config.toml
n_layer = 8
d_model = 128
n_head = 2
n_kv_head = 2
head_dim = 64
d_mlp = 384
vocab_size = 2048
activation = "silu"
norm = "layernorm"
norm_place = "pre"
norm_eps = 1e-05
positions = "alibi"
qk_norm = false
attn_scale = 0.125
bias = "all"
tie_embeddings = true
parallel_block = false
init = "normal"
init_std_qkv = 0.0384
init_std_o = 0.0
init_std_up = 0.0384
init_std_down = 0.0
optimizer = "soap_variant"
lr = 0.0101
beta1 = 0.95
beta2 = 0.98
weight_decay = 0.091
lr_head = 0.00904
warmup_steps = 200
schedule = "wsd"
decay_fraction = 0.664
decay_shape = "linear"
final_lr_fraction = 0.0
batch_tokens = 65536
seq_len = 512
doc_mask = true
train_tokens = 125500000
steps = 1915
dataset = "wikipedia_en"
Each number is 500 + 25 x the weight over its row's rms, rounded and kept within 0 to 999. Layers, rows and columns count from 0. Numbers have three digits each. The size before them is the row's rms in percent of the matrix's.

# layer 2 attention query, 128x128, rms 0.11, rows 0-63, columns 64-127
081:473550509471509496505471525518523502507428540481493502481519491510487497507492487500509516510477496495509550490491452509471493512503512490519506529517537510478483482537509471507542489510510479
083:511499552546487503487534465488493452482519488509517506498490513532529531501501518437505500505483493511535466514489474478543491587436498500496477463477486518510506482473528505482470531500528500
065:501500542523498537516485499490461498479498520517525498495488516522436479466461535494526531513508520522551495487533497479500503515475475474484465491441494468517536508539501499510506492501524536
079:488526501541483532504506506500505539549519484485520486524524485495472503483539510512513508523484494451478519502533483500518514529514460528501542464505447535512509486508542509474544460523507482
066:502459512491512480519517509473516477469410503526499502549508528487513457512483513467491501489507458474485519505530516498507492498507473455475510471466492501466488505495512478536492536512508534
065:546444481486507493522475489476460524492513513459527506501473499485517488512507456501494512506467526524487525482520487510506554544518517518511517492450513560469472521494515487486481492465493489
066:480520497484498509506494517504533477456503523504521447491524568500540487530528478476527485536510471442505478419528528491520482494515507495498505485478521503483527445492534507503511486504460484
065:533507513501509456522504468518495483483505484481463510461506478531485501482498488512491452512477545499458492526465476500481459427533480503487481551547483499567524483492489518492518458510486498
072:516506532533485485530496504503473485465495478521542481514547536512552488503519476478540494499484526560555493487518495490501499481529540533504522484476507529522511460499500512468502511476522553
071:494491495528511453488471483498465468508530508513487515493463470481481538534490497489478497476492482527508530493483507472512505486459533510531463476513500558506502486555511518484528511507460477
068:431547524465482508482495508489464528451498485507489494459507476492553474511488525530490446503520518512486504518445529541515494528558497457502486544515502482520507503499562482486480498500512488
064:522470528516535479481490536508553456490512544540457534516446501490516484517503490499510518535569492553468484485512492494517477490496546494503511514553483524492506515521454513483471522489536530
076:509491499440489512482525457495476509486524484489494500494495482520468466481486497432491501513500521460453477467486523471491461446489547458508475480512471509499483495486488491493509511475518487
076:476510538544463469463516471540463496517435486480501501517504502491451469510492515518524547535500524511482514503522512492493515543463526495494493517477476537509504519487479518516544491506509498
063:481472500527499486512509461520520509512520464513488452463526478472487534509497459555506459507479509533505529491462545488469487551531501492445497535475535507534516514499539541481514508492515491
064:479501485502469487508524468509498490433513534516489474463537512505510480463505480471471512562485496482519481510481524472521500588532480456507460512484492487512499494499537535505497530502526558
078:466532432495524491518484512460531485491528486542509491509500453512568515503508507509490494471479469490463532497536475514492510449535470500514519517477543509476535482506495502482539507499543497
081:526530483473519553517519528516484543501486523521481511521500501499482550475508520567489494530531499416512531513496504483466459497511468467493465501507533513520493461480522504505513504507500472
075:501530476541491498494503492487499458507520520498475479519460441495523521527516533499533477513483522531517491462512513515492507472493515536545533502514544500504532534511505478486484495492485514
068:543486516510522522502460503470525515518491526513499539510497497490473452500487483497473542513517450519496588457546493498447522463459502493506511505503478503506485504512488507506455476499493507
075:463519552448493503473476483480532542471513496525496522506523508522481482523503514526498520532491494537501488492540518523538549525513522506509476515514501527480469496516493526537532513539498527
062:529471438505479479470502471553493483503496505544540474524525477518531537538503529536542535528503490462513470480510552486527491503493489482482508485486503547503524489490507552494503481521502476
075:526534457466475525491545494484492506499538483519497502536556502483542461531499525507521508479548509482510440472479473533564480522528502517482473516545501476493514490540555496522470508499535496
071:497546510516527468497516538482515534471492504497485487442511492499477503470511491519482496509506506488508525458527538492476467531434576482524507501474521491476486502494493491511483513520453517
071:468537536452543501504540523484492473472511519461499475521475507508508481514451528566512513490544518507514461488482516492498503476518508510504543505512501444515507551507485466513483527465462489
062:504554537457486544518525493485484509522546517460504487462509530510450535481539502536511493490471495475496505476512500527535523496533452520467479528517534450530489502521516513534494474509487483
073:532487455522498535517489488509489524501472471476496470491472468493503515488534534502473455433482474467497568519523510532523514495537495499495474488485516516497536495464512523509530524491538480
080:483452533496508507489529457515514503499532507518478457505532542529510526508528515483506519489517537476521491447535519492499513586511510520498472504519495530481469485514488539513492488513537540
075:516476471518530517477492533489508517487490493472495514490514487472521521529506517498524488474489521561482525469461523492506467540507547449514490494533533509516503495470559527450511480484526513
070:496530542489506506524511510482482519498467502484535518504510533540475464485493495515500540508476533475497479569527433500500518566466460467503500499488509531498506525486512509519517499487488512
068:510478487480480500483503499533503557498463487492491482473531459491547523517537481525476462463496500485468523490499503513487489456520502515509465566527494520503504486502487480523509520502509485
061:546500467483493499486483470508510502521523502468487475507491484504448532481516536501493537497484563510525500495476542467506536541526481446466494504519470543485500505466476488535513488479515480
078:494504491511499465525471491510495471509484524503476514511522540527459485517498494444536536508478509510510508527468488474504482554461502455490512481487475532438499491477514504481514498509516492
065:506520485492524491479503516490505455489540501538487508544497494503553483535541513485495547517515513503494477446497474475462508467514502475497505551529498442464537474443493468518489515490480512
076:450499502494540450497489503527526501524509528494529547459512508528494527479441461513538563510462495553512468501479496487486506545458438472511509504467496482521483500520464511483512468489491483
061:455490507443535492481513512483499510502466487481539534510517544513523507508489479531482480530529525507522449539436512483514546509534511499507477509531507522486497530485492499464465539529513527
071:542512512482515506554503494506501529509495472528509540486489512518546490475493505530511494540492555505475529509532521555486525514520486480509461509496516570510511477491518569488484506504548542
076:548491492530484422490517519514524495475513481501516501497493505487517522505501488518568492498539481514520509502469529530501501484526467496502466500525503536526459441486521542475515450494529510
068:486495490491519543443483530446502491489470492536509517516482491474539493513493505529506486544531526506501508450510517556479467501520526522502505545483514444473514484505431511507516498489532523
076:519527496512534535513496511552521550511455477503483510526490515468470521493508496541495497525500525513505523515512552508493480502537521502517482524517525495523495488537538491538513439475496504
063:507464511503506533487484523521525497528495498491480498509473473495444590500521501521545499516496499549547550514466486483483458463459498498482513501485526496485505492479462524471547450475521460
077:457479514536500486508515512506507516500480510495468467473478511493500505490497480495540480477509513490499520573474467484496515518542499487467502478458493518528513486531518498477497526478480479
066:481490487480457492539486494466512468476447520527516502508476543515543522486505489521543517496508506487512506471533489523483478502540470499494489466487506494534526494526499497520480521475552517
065:498579494535495478485474467520529493501471529484525523497486478524512469510512484464517536476438539519477504488508541522481508492511509452538508494529480482500489556481531491513508524509492490
076:472529500521497497483477490488550468529453501456500536517510531521466509517501497499488530503498520510519482445496581498498481485497500472463483478552497498535524528487503523502512528537541510
066:481515531525493440521488514518518480495479508506551518505484584506486496464501502494503512535496438452484550546535507458492510517456467494494523467533508487505457463518479504503524474497498497
084:506451463516485496482464488523511485508433479472508504488512475505547496496469476477524521519476488503468510454516527482517532526517529471515521511498505481478493441504493527482506492497543526
067:494494483506482498526502480500422473502547491508523525506469515488473536483529477480472459514505481436515522537496462513474472497518433507493511444488494498463466500532521518531529513521492506
059:460536554463512505501513515508491537518477456511478536495450544521517526502515536537522529497504505486469506519524535536526501480520507470503497463497497504534491468515512505509502509551486513
064:473503506485489536512471561528506485506518542509495491537522521505494494487530464498517517520506487497468550474485463504478516530494536469528533518527496525510509473533500520492490514492503540
078:474484532505585469465493519489530511516503472541491459479489497500538506527480538534536477493516485518513509491522513516501497493464498506509512524477530457492530501533486513493500496495481482
075:550518469457514507518463484503509513488468515475509533521502527466506499495500451467459510518486444469458546494464501494493503508524497475493476483547509529554488502466519540486510529532487494
088:517460496528470480462501534523510492550522480498464467469478469509468516489504530500538470501495512496504463507490489495487513464516510484499500513481482545482507491504505508476511462488511494
072:545466464541465558489499512492448531529519478457467507534517429505477539497538534544471462489529474465504522533490473515489474502521514505471516511493528502509500484473544498506476498519521483
079:519509448480492476499511476499516510487490490536468543475494501518489558498512490480487512546520517467474545462498520512497517501471492479492476500524492487499464526477495506538466504510537446
083:505542502505530498506520491504499516517546489530498486501473536520478559490549534543497501496491548490523462496528579516508507534504459519486509488468520518506461522473503505505512450507493479
068:446560512451514509526503539475528506505509489491473478486490534506519494459493527504480527508488520559496514515500495493508496508577485516481524517494509498521478489449507485520480485539485480
074:505485512569484489513503448514478473520473484511478486540450501476479512507520518507487467514490515539522468563524480493515523499498487520474518476468508493511553527519536516536524520514499529
078:462491509463513493484499493498524470476474514503524483531486487501563522522489506528500528485490515483472474458496481499479489443518492517481532520511526482501558510534478523486480508513508530
078:498485507487521534511508490521471526519531464521494508468529486455506476507520493513477488452545468475487548532499498553474473488542493513502515500513515468511442518465491522505536499494498499
057:525489503473505500509506534428511518477503486520523529478521507515525494482468477530542565476502509506521493495490540497484505516510510452537491503489474490461487508489521503520471501526510528
071:510537480448480525482506535504523515550492466449531465484475498514509547516549512479510476481557488515542488502473483516510486450502515519494496491510503510502478478464504483490489492491507498
070:455482527527500463477512469522496501511488460473512468490481524507470419502520479430522473492512448508478491548560478489496498502482532488507519449493447486498501507548498442519508524481491500
071:506476517513456512561532494550518488477482486538521486545475526493523512518534482499547501490510498482526465492524521507485478503512517534480553482492536517494526496502513534490497501519489529
# layer 2 attention key, 128x128, rms 0.113, rows 0-63, columns 64-127
069:525542505499468479484478479507548461451460544482536539475531473509516485504526478479488505553473502481521524537513549480519491468482492513514487477526490510507468489463506505481519491525510522
079:486496526479472513482502517469508486473503498527505508480456497474535538504497474579482510532510494498471493532499475529523495528484522513497528517457540500442525534509524546531459484479513534
076:497512499512508521511516535475505481476456503500487493513544513515507470503453511515556449497535513482521474501460532496566478491495469506499463528479482408492542483461557535459511520493520507
083:502517470481456523503493517505499467484547505517510517536518445481520509505526489494501508523464488462499562472528516495486501545509479467524532507517487576469467514497508475471547486494477464
069:510508521467523480498531491455508513482480505514493467537513523508519461511448508492495495485533477485469470447496503464497493432549472501456479491496490463544523500473540499500463464527528483
073:506491495491495539558532479482521518500541504500505465525550448494522500506516479495523516518521524540453496476506492502522538574533509523502464460496466558488480504461480489506534533505510521
060:484506472491531465461467485543517519486492529527483469515494525519526506530529470511476514534494512484516491429519571478495490528499523495492495500481482551505531486513518533536511471490480499
058:540470498509495501518515481509484496511487517495524558426496514499511495466499480464550521486496489490472517520480460554452480451514507459514497500525530474524466475491495452520472506480541498
063:479516483484519460514485525475493507477489460467503509535551543491508493504521469514548491502454537518480483492499515492524514569487512496502553527501478494508480505503491489471527516498536494
069:508461495506513468463454501493496512491468512501507485483457463500460541519511515518485508487536488477473484542493506477510512509476507494509470515491602519553529507481485496515538522476460498
063:510527538401502500479483491473536505452502524522472474482491507493549496462515523479439511491513520468475493487508489498543500491486500512498495501504479522548483515434538497481481526486466531
073:516485508504511477487483481511464518487468502483530497488474498466455501486490510507552549513512482518506539546523495509511514434515538492475504535501540497541497485545488517529480480476501523
069:475492487508545506530526498531457543491511536482472521485547467529509474473500459485479496461484524468464533490482477444489465481463519447492471490458506453495486496483510471512488493486518484
071:472489521443499501444506494540523465509489523527551498511521472525481485508466464543528565509522521519536487537502504487548555519438459497504498503466490521498485521480472469496550513510523493
075:479459539508482491509529460505510462487520470519514491520477494508513536508488496510542495484482496522492466429512483473498474525485502487507516523504454527463496506488473526477543506488498502
068:479507522461475518492519495516487526471493515591502511472524542516540516476501505459513504509514507497492481530482473501523471549482497508503466505443547475497502479518522540515465515505455509
071:541493469494551506490478554472550491499539519534516505505452508507557484510517522486494497470474488502484557547500514496521517480488466496565540522481548505546487547476495480491534506501495506
081:468542494524500522535506484519506503523472487509531527509517529524507468446459481467474467497507504465514550547486502510473469469496450495505513471512462492553492471500538511496520465550514493
069:490507487464546522495503520503534518491523522488490480526479518536500499465478536509495488495491519504512531516523501554472478478501457482499495480426519507463518489479518475464525523492460496
067:524491529474521520516478510479524553525525513523537526514531511468516487499482487535514534513542494495544581495503481479497538532484474499505483499515507506513499489481500491481496475503555484
073:476508550493508489462518511475526496432485482489511521510520501540506501519516504507538507540504536534491507585479540471492489502508542483509513513502495443515520504479498499508490516508483518
065:523455483542459480483519507551516497486480512519493472516518498493501534478524534520516531454511516498496503510516470531460484481407463465512474512485482467501525500521487539474538489536533480
066:507495463426505497525508484527508505477495509534466484502490545507478456506503511484517538501533523474507462412507492520540527529522508501504505507537512492503522483553516481528468533471506495
065:509502565528524512453467505486504527491487537485475493457514529505484519498498473532475474486500517466498499438505494466460480531472546506530500490519487506510522508501498485494469502538484507
062:507563513537530544493496475469492483515508504452480496529499507520501508518452559522454490496485551502522530524526495505501522489543512522524515500527526440489524537493473461511473527498531544
067:490530550446475544547504486480493502507477505524512495485532533499485531510501483490486501516528517505511485461511476515518522512543453534473486485464503512530489484532528515509502535508494531
068:497479515513491498487526557509471459480498528491473447522522496512486502479508511483503479470492496523518506497465488467481460484483483475509465448512434472537465497475525496484523491508486475
071:491465517519512517518507476457512501469453515572499482516485536469536527507525524499460491530534519473478491541527523486499492527551505548465493516490494467506499487513505489532458499503481525
078:519539458505542523486460502472493539483472518485475484474465452498488514485500554507510497490499527450494538497477474475511497489517513512505537469492525560520528474501524509449484474455478481
062:585504506520469495475499509457475522532466493518502526512508497524528474531485501477490550512518528480466526532489492506486513500441487485478488464472499507500477526451500504499497521496511487
058:479495539479531485513517522536524511511487513525503507484503495499517512508520530484481474492503505539478514454516518448516513424490459510507451519532497544501469527464469464502542520536517505
063:511516545560489474516522516490511474519569527548519535535503482517500540488508523528489522513475515537548476450516513487489539512503466475443469451478453478507475481503512519486490461497503480
071:517517503527507515545485487517469478480468525511492552514514487543499499497532495508555494492485482493511479555509469511539472526477520493517517486502457506512516507515536494507487478514522483
068:496489491503501479507511465497443498494506505508482519529491493467489429540527530464462530477512480523526497479515449451533493472490482516497496505450485453474504465523543468508473522492508475
066:497498485518444452525495504489549513468492518465508547507478469522536525512491502487545510513502487505461492525495446470530468475440504504531501498522527501521487484514464507487480468500483463
063:447491512476505491469499494457498516490494491475513516502496529528508520489497504567529474458497499504495436535424502497514511464482530494532526518514495486476497495500492507488472498519494519
062:550538498446482504509507479511509490519567523521505540479489517513521462465490496540517496541497506466485513517503459511511526510536472476524475494502496571530479466470505517487490487516537527
069:522487477496490430522469439488531496446490460494522459506452536479499470506472503473535495494498479491493479517476499513491549487489462469534529505497533515523457470491531483471512502468471486
069:511494519488530505481488530504537522499501516526498478535443480475502496470538513524493512480478486469512533495524468521516478508510498523486519512484507491475484513482425495519518521513465493
066:534515478495484532500480484530522516490461454522506481443476505487478491513496451505478523506496547520522482457543515488447484440524494490486490497502470501517506497531513485529456463480481521
073:471489503473531537505477533521510505533448493502502465500464455509504564495524524509499480491454536507540536476543538489511501518557516487482502520473507506488534489488454519507520470480460539
070:426503509482493533515508553513509521535463469505486474495468523497521516488478498494544512495533476499479507515465462510509511521535469492469513469489501482470503480542496486474551506490484481
060:544520485487514498467465516485498521492463498526493521519464518501497493515493517501522501536471470502484453497507483511518479518491468491490498493463504487492475491478518511499489506445523493
062:487539532532501502482496483515520479508533509452498536508526491499502473504510504415517523494528533509468514470475536544544513474474516493479467493484445464484493504490558513474510523481466457
075:492486444494491525479459502490478469495471521486537503544522485492502513510513508483542519484516485504587520480459482493506458494485485491476518496509488445504490524509494488509443473488525487
062:493492526512502454481487497563497504514479501454512501471540540546501509521527495454500515536503458458470488473532568470455500541466474482490515471524541494502498517512523529490514503499528485
071:518472485500505469486508499485503518487483564508482517544496468507501477492524462512498510538486508491429533501487519508513521528544521453559498497536525531502499517492471475504527472526492535
071:511512510502509507536506461514437502510531490486509478468493492504493567499497518487476468491481519497488454533479501513486494501491450468464461457505581473521488514482524535527529517474462502
070:459550532427505505473482537513503492484485490515495477508460510532492494520481513466500525490521523461502473553515554529492483474490500483501499490496508521530476460487518474529435525481441509
068:500542541450525503500440449520498499492520493541499530468508502498496469485495477501485524542453500511453516513488498500488574550459494484523495485505559535479506478495502513504518501481519486
073:505506514528531464490479549479544463482496492507473473482421516470498494497482517519520472519508473500487564488505494491484506452460477487527508502488475532487537545511443511457543474501474481
070:524518517501480514495498471478506483506495514466517529534523487505533504512463513474525485491524476526497519503433479484514496519458489484554485491575470453541519478503551527470463551520498462
071:524503515508491463505524506501486506536508434543488497530454456506475525511540539532454479514482477500531467553524503525520509481507495505489512506507510554460500505517509503521517500497481483
067:509511536508485528511524524520455514528515481486496510483500466529452528466498527538470518515512503519501482478510503521452489542529501465495513501506482503502479497527522485456494479512527458
072:473493498521438530463533489532480492493496529507480512509577566468494452503506485510500515538480504478496529547459466508523491538512528501515516486545495499506474491505529516492493490541530501
063:499519504504500494526460516506556484510509491539492481465511518530478509518526518466488478488493501490522473502492534515462545498539486504482505506425528519496493491500507544527530501487485523
063:486523553494503464521485494458501455479529520516500539451521498518527469518512510461499484481518511464526440460524449510519540502568493540483493494482505546516539510479481513494480520516525470
070:470513500462522523491539564469491503490506497516494450544478522472480485507485536496463492506530490494553503559509452465491475479517493518472513485467505497479505547523484470513510498485453495
074:514515462452558485472514492506510511469464507505512485504467494507500535449502517510506507511473516465494500455459496520452474486532474509520486494556459531516501539500467518439481510507529496
075:463490496506528492523513459491495493516550471498496468456514495488482484501455517432490511453541475485490465435502481524502508499526511527487522494531477493540488481473498511532555543514486499
079:475539525532511474507486503465531520523515473487506517452479489472491491490470474501539474477516477500485501533470490507484518517485484510483474474494474450500485475509551503474467478486476454
070:495488501476519501488480500477486539505512465524491498520482486528474526494544477491480491470519518513538525508522516542491532501495503481486488473509511568461461481517479488536430504487510480
065:502501501496431513508486491509481530488492492495478475512480528498465487520536456495549526488526496495480479484519502498493504471422531521509507499484505509540512547548488486526498493469500489
061:534475484480475493508524481530490494551519453493474489486485492510499506552519530506521538517488524536500486450509548534487500485545510483501503529503523505524557492494478574476514512521500512
# layer 2 attention value, 128x128, rms 0.251, rows 0-42, columns 64-127
123:494506517475431480503493507516466533537518516479513500519521454475526498483481518477511523512509503479489552518521525502496499493491426468452498491533511524496519499491505519527469497511516538
139:513555520511509495511531472502516496495466531503480491505478525524504475547521472513468486485486478497529501519485490493515487506491525470529492557547503516504496460501521485468483524527518484
113:489498504525521488538537542495491525460513505481487517494494513491505521521464466508463516506496501486507522519526525526518472522486536530501483524518464481559462488520533449491487487480559520
117:498501512465515517457516501484567488473486545514479522496519508474530469447494523507484471543512506477491487513461471487522475472465505508488479502500502518512495471501499527533456560487435492
149:492474517503504435554464532538394501506517488481530480548519463489479517512475527497497509522471500455537513529484485531506525485475503497483507503493529536494514478472508518512512483568494472
160:489515463472509493487516466549495497513489538506505487519478554494475482534471488545475488507506500500491489527474489529499514506453540492513476553518506521486536522502517491461482499482502489
111:502481523494430524515507533488526525461527484479503531503518519451514517520481576498459514527528481440535484509494501519482483496520491490463538518542483501503505473503489496527500524481517507
126:478514495470495501492473462456507466554464452518498513464544441484494481480497489505432471530504519522488491479497501486439455461516505518521516508473528511496498496515483514497479505481479511
148:515474489524526427497502494486485529512482478502517503510506470507509491458497478478500508458497434495509516507504484467479493509533480532539512493436521483468523534478491541527524498515515522
150:505522493500497523523536510505477544513503501483471477483533477504565497520471491473461460515527482480521451505493503517477460481495511477499545489541519506492499435481475516499490511509523531
133:494465500502560508526498504496477521481504515525535508460571452461498525483459525493477448528495539478442504495490518547496490491478532486502514485468496488490507491497497492494484512533487519
145:569490487509508460469486540503502500463494509497504497528450505543514520493514480499503555464494465558522507488545504488504520499535480505497476512528498481491506493487501474485501501483524503
127:492514517539496494526488510489528558480471480512476476442483490491494484519525448504501518474512470491515549519522495481492484511512491531509510496492500506508511520475480527509489496524511497
166:471529538520503494513518512480492501526519523468438464482538478507499519496491513478488476508497495474494458520476486496489456492501509547510554509521530496462499466496485461521481499506498523
147:500492539511526490513525489547501524506498531527484462490469475525496520522505491507501485492507491541504511511488469521509492464437518515545526519514505515495488492478489513506515479565461505
128:505541493475521550496481458515519463495481488499480476504457532500518487516548478497531435552472486499534505480472471483484523477489499448539470490488482513506497494499520530504483506523483481
132:473498510458483498501476488492513457498501487511503502485453523555499467517510502526500526508492464498558508460495488469533501500505468449549545480500496484515466525483493534509504458476533484
152:526501523467495506487485479518516482531497488482456468489465517537510490526577483506504484501485480493493494496479465496506463504511533466491511481494504498480531484495493515471498495531528509
122:492490491544537529477524474486542518510485494550478506488505517503502519463506474515508464482488487489492491509506465454479480462500496541499497501485491474492506511517488470522515536487465480
119:458492499531558477537508472482500489508477499491467481437508494519475538548433518501533499497517521481474491543490498527558479497478547524511434476498499528478471508483499497518468511529465524
148:492517514498531472503490516463523443520483466515499488498498482499461523475477527497480495498459559493503485491513480542489477489523520492516490533507518510499473456483519456483495486502548461
152:504449517474499499479519497486537467554472476517468532506507548506487513497513526533504477497448532487525489512472479536524501501495529454464472525485492515521476473486514477491477517490498431
107:500513540524477504535488527480446514476550507486504497491509491497524486532461490480484523493521522501525479520503523492529505503515505548445499512539501473517478466515488490522489491490569517
114:537478464497492495467497526490487478504506489502543476486469490506511494454543507499546476490498534527479489457503495493486504504527529523461431485484496512472540467481507501479540527514500527
114:486480522554539504522497499534481548446498532494471446497486495495491537511512501473533516495510523493487526560471486525510509494494529507467495545522477475503467483455509474508502499542526510
130:517540478490514505523525470516515526479486519469443480471450538491483456533495496473480480515568473468495482519487514482509471528508519505545493486502501495499526513501513526514489507496520522
136:465448489527519452478490498461506489507519483524511518461520516494453528524502516541504521461493535489515500469490484494479510492493528548506538507478524483502506507507461471530518506506505523
103:486529498476504485492497464469506504474489442509520474501493458500500490492509509509476469510488487504472488495538495489504466491545484482543470467468490492488504540525484531502516504510516505
143:439476518510482475564467510496500477503513483490544520499471497485474507509483518524488509509500527503515522497521494497480508500521506548526464509487524525512457519469474532541488507549480484
137:506495491491487516492504499471532493473497442505472520529452458516492510471541483448564527489514467519480512465516538506520506503523453478508505515455505466487479527496500485511561456476494478
137:526463472467518477469482502530462467544473477502524507519485513543503548537460467493531543505475491523479516509482512508547510490472537450493511499499483469494522558516530476451527447479517514
138:489508517480528521526492508522492519476544509468516530501484464481486491516458486459521502543484534497477525469505528503539496515500525438391461499485475504533493496526518484467503484501491515
100:485496459499534505493518476519507508560521541458472503507545495485489534512474507490489514529507518506491504510503447539531505488486561505496470453521502500518514496499510500495479510497482549
107:494482498537494481578509489500512519488511522494468506491467469481482521555486506505488509466524510488513457529537523524524504542546502533519510511514481493512509484465482489492517490536530509
094:483456501449476465514494498480462480494542488476501519465483514491503490532551533510492479450485486479554551449523487461459501515519457453528506484507485516535478522502536515500489503532552520
133:510509517488484501546444528553429481535546531464548458495486502546472488532520502502469482500491516528518478500477480482478496497511521505503508508505520518463557490496460519492503495558494517
136:484419498487440492474485515479539501522517518474504541519515553489499541480505546496499514484512536485528489505491507535529512490515477464494461472516486516527484499511467489542496484484457473
126:497440495520516498438516510488501499516466509509486501456527570510533517490471543540475524552534509479522514541488484499512507463493534505472505481503472483541479499508498489490462547484481523
127:520504507494528532522468461533492481501493506472527460482474522583545501529456520507480522519545491518543519519519481456517505491487515486498510489504485468500486542440519577487497487500489501
144:489502475483470505496457484521488488541502521501572500485488530545500503479485524553462520504515517535513483491503495477501483493483545514503433470512492517499498497528477517456476520455454501
113:503519458514527492501518488496515494470515543503509509491538523459455540517468477474540498497488514480501494512502495550518519521535511511483508497459452488508501500519545451454514503537535477
114:527521503493489479537518495495483546461511502486505489461491461448494437499513504498515455537528477501494538466531481473486532518511470460509464508481475528511501495482517481516498517554505512
095:473483499530521532495484518514490492455511534527456515467501504542475518558511492478537482493561534555481506482508483518514525467507512530533475520543478483481488527494506440482514476492463510
# layer 2 attention output (transposed), 128x128, rms 0.208, rows 0-42, columns 64-127
122:536520476507514492459518476481530478441499479481504486455541515531498510548517503522486481484460506505511447451463516491499469507486560481543486534523491479498512518484475520466528514519481491
138:496488489495487505491444511473478517494493485521506507474524496487488482480456518489508515536503523528507515530553490509495524527498496542500507484459471505481475527505472488537513487490509538
105:482492492483493488466478482481551476498479509514503459498495475525498483469508530485546447529483485493510462503494488493484548484523472506504535500511588524447486508511466521512505503520485496
111:516483507526494482527493505514451473535482440483487502521520500477442475538475487486501543458507460545497518489542507487455488514524539480493514497479468505518480506464464444485528468519544497
136:491552499479510532474530470493601496502511507535497534465495519527542488513503494491491528486516519530455502483506510480460469499500493490538508500528521452547505517541494495495491528461503522
158:513518505484500502522473519465533519487463486506493502496533479507532493472513545473513516496489487512510524520580521537509505473531515510464502493450516487504459490493509480571511523519518512
101:467502468536551476482492466522512476497521557505513463475547485509472504476504453516559478511486492518498487490482521440511537523456506517536480486504541495515482522529514533453509502504482508
120:545460497550508487520550523536480489467495539501492512505503553522495515497486489505515511488502482492503504537466489489522540529472484486449444498526519508519499466516536519493508507505513473
155:504510503460470540472492504526493504506514497488495514494471526529488511551514500473513491535498579505471469447476510533481476498496494463456487530557492526507525490511511498487480474497497459
140:500475514499479450461458479491522506468498522524514510493478477500477530499512498528500534517484502513505563501505499463511530526457498492513459521494471519518506515545483510509521501479456442
126:509528501476496484484488509503554492507489484472465470526455508514516528475527486516518527483540469493549495492509492476518506492501468509462505493530531521517522490509521514511492493453511476
137:434518533479510561489522483476445548533511487497486516465507521491473490498511538487514447537510552457487473473459494526475481507503518504511515503492495501485508531501503504501492485518495499
126:490488462477471496468508495513492466512521535451547559510508477523496527489477511493497496561453559493497475490462502504535509476489459505511504512528487503496488491503492494478521488478494492
142:527446475550507469484479487535523510497481493540505550524499528490469513505507479517503507514498502498490538519513497484490529522474465458516475484489497498525505493503511528489520483495517491
150:484507491461477534496502491480519508496486502490536545520552536518498506462508520475492535519504532458503509484537506450493494523509446484485501494526448478501494508504513500517500527466551516
131:517472518516479502514517519512454527526509470515535510489526491470480500514465499536464589479537516510481514517526478458531500520493519523489529491478478462490519474512457467533494504450543505
141:506482476500487518503518467504451528472496501508504484512523507450502518484499451496495485499491528524462504545464475481491490513515528535505461518503506547482518486537494484494540535486495507
164:495511452523485512500484486480447531504521509505564537503497477441497507504472502498484525493507501509497530530477489495499517496490473530539472489488489529512472499491514475508518515466491489
105:518478533530431491514470529521495483529501519447509522507480488504446504506533515466510506539517514512516491530483509520498504522487439475463535490506487533523484490499530512490499484509521506
127:529542465461484500503463546484519502501511518514551527549487493473522486443514495519505503527472492500513530519519461487470487487516427517494568513509492511511509473504488488481544474472533489
148:480481510510545510520526516534480539510493518507460532516485546504498468506524505496482471504574446512474501544490482490477524504522482497484523463502524441521498536519497503509522486498478534
145:486521491545483531521488493506466478501529525483511472520510486434461462505497492480471531481519424490465530536493476476465490489492501542506531459487518473487497527526510516497534494497463522
107:487491476526504468491506482487544489467502520547516496507500489482512541488519533522536503541448496485521481483509476486484512527471484469560481506511518529487501497504511519448524481507447503
114:499510520490542531503496501488487530523492488498495538510509481488507514562484542488464540494510472505496529499479500549503517496485487477517565526499516501518475522457490492489486512483511480
112:489525481472499513494500501462547482568524505501534556517480511511503513483522514512478497499496494465528490502530476476497511477498433514534552465506505517505498524532502490488516498487498472
128:514484496482517510503461521496500508549506496508561510506495462516520551458495475520540534511450531545495529503545508532523554463510501481489491511466494535495488478476464457487524474476514456
133:535500497481479533504495484536492505490503514491501503551491501488515521478510511456526478534483448470467498527483470493537508506511461478493483511539526510533515483530592553490484501488522479
098:500485480531559536516510533524487509505486522485480544494501529530505511465461489497527510487527539532511485516442488479509514513491502504476519477493519483481490467496526450489484493455503494
136:523509485446528495507528488521492495491476530533470517539511531531536449511472484488508514504504468504455478491501496510494482483511507423490541512525499460514516483543506485486506504500549514
130:488506509496500511512520500497452496530493533491487463491498545495501513487523494532441447469518541470530495492462487485477496500504522532478484465512458496467534512491490508492460523506497506
125:524565498482525473535526497465524522446552500517500415470511501484539456448542521496488444460528504486509490486524509500485481496548485542502486494503520529526502488506524496508505572484480511
133:505502485514477451463499516444522462493515500520513438482525497499564518505526528553494488458515455500532474502489500488508510481476494568572519491533512492473510501496495489490501510500474515
096:503519469514447492494509508481550469474490482498560495486491483480495479482501516487519476509467462486500514513519542457515491513502460519510545562499488541506443504493513496511551518512482457
106:470503473489474511480460501488499480510515544519538524490516513530522511445516501459511489543429499509506529488475488503477518443473429471514498500507525497490462524520512501492495462493516485
100:509496486526534556477495460515503539486489504511517486533528515506500518497427455494548513562518496498459481513461479473515502491495524526533491532494527481513542480510446519486506490480485517
129:513498495499504502467526456458505568451492465550474553492528498456543508504472500514537542496523512502457505494505499512506481512470498468538458483501489478507474489502526491491486502465533498
129:494525492516512527541512482520472487477504503482485454482546487499515484495481431504493487484468455491488493479514500448469487504501503504524555488491500492469492502495515528446517517511494541
115:507548524508494466517487489511507490496530474463515488515502451464467469542506452452517487477478464514488483452526483503464494496488496526503554545503524548518486474488514510511514488514498462
125:522528497488474485488513490452472538469494463533497531532493461458513478489508476507517506496468519519488466500491491533476503492524507511503486520508489564509512456557492463522507544498513493
130:519500526494512484516535537452499523437488454511451497503549498448524462505486482500532504489503474498489501500527497530500538520521495472500514515491507519500468465493560510553522522534535529
102:485495511518516503503473515494507481550474473518475481548420442508529479460534522514492490517516489513513497518526506503527505467485481513481507481478565500489520514487470498532469468472487501
114:488488507483501521433476508505510477533476482485523530513472498544503570557481517481519505484477531516488491495481518539537447481463532535470527479526498470483527506479446502462506485471521475
097:524493499495472501509493507450506504512460497512504489533494505475525536441505489556492450510474465430534512527488467508491490522477454474494529459479511526501527485506511533512482501526536501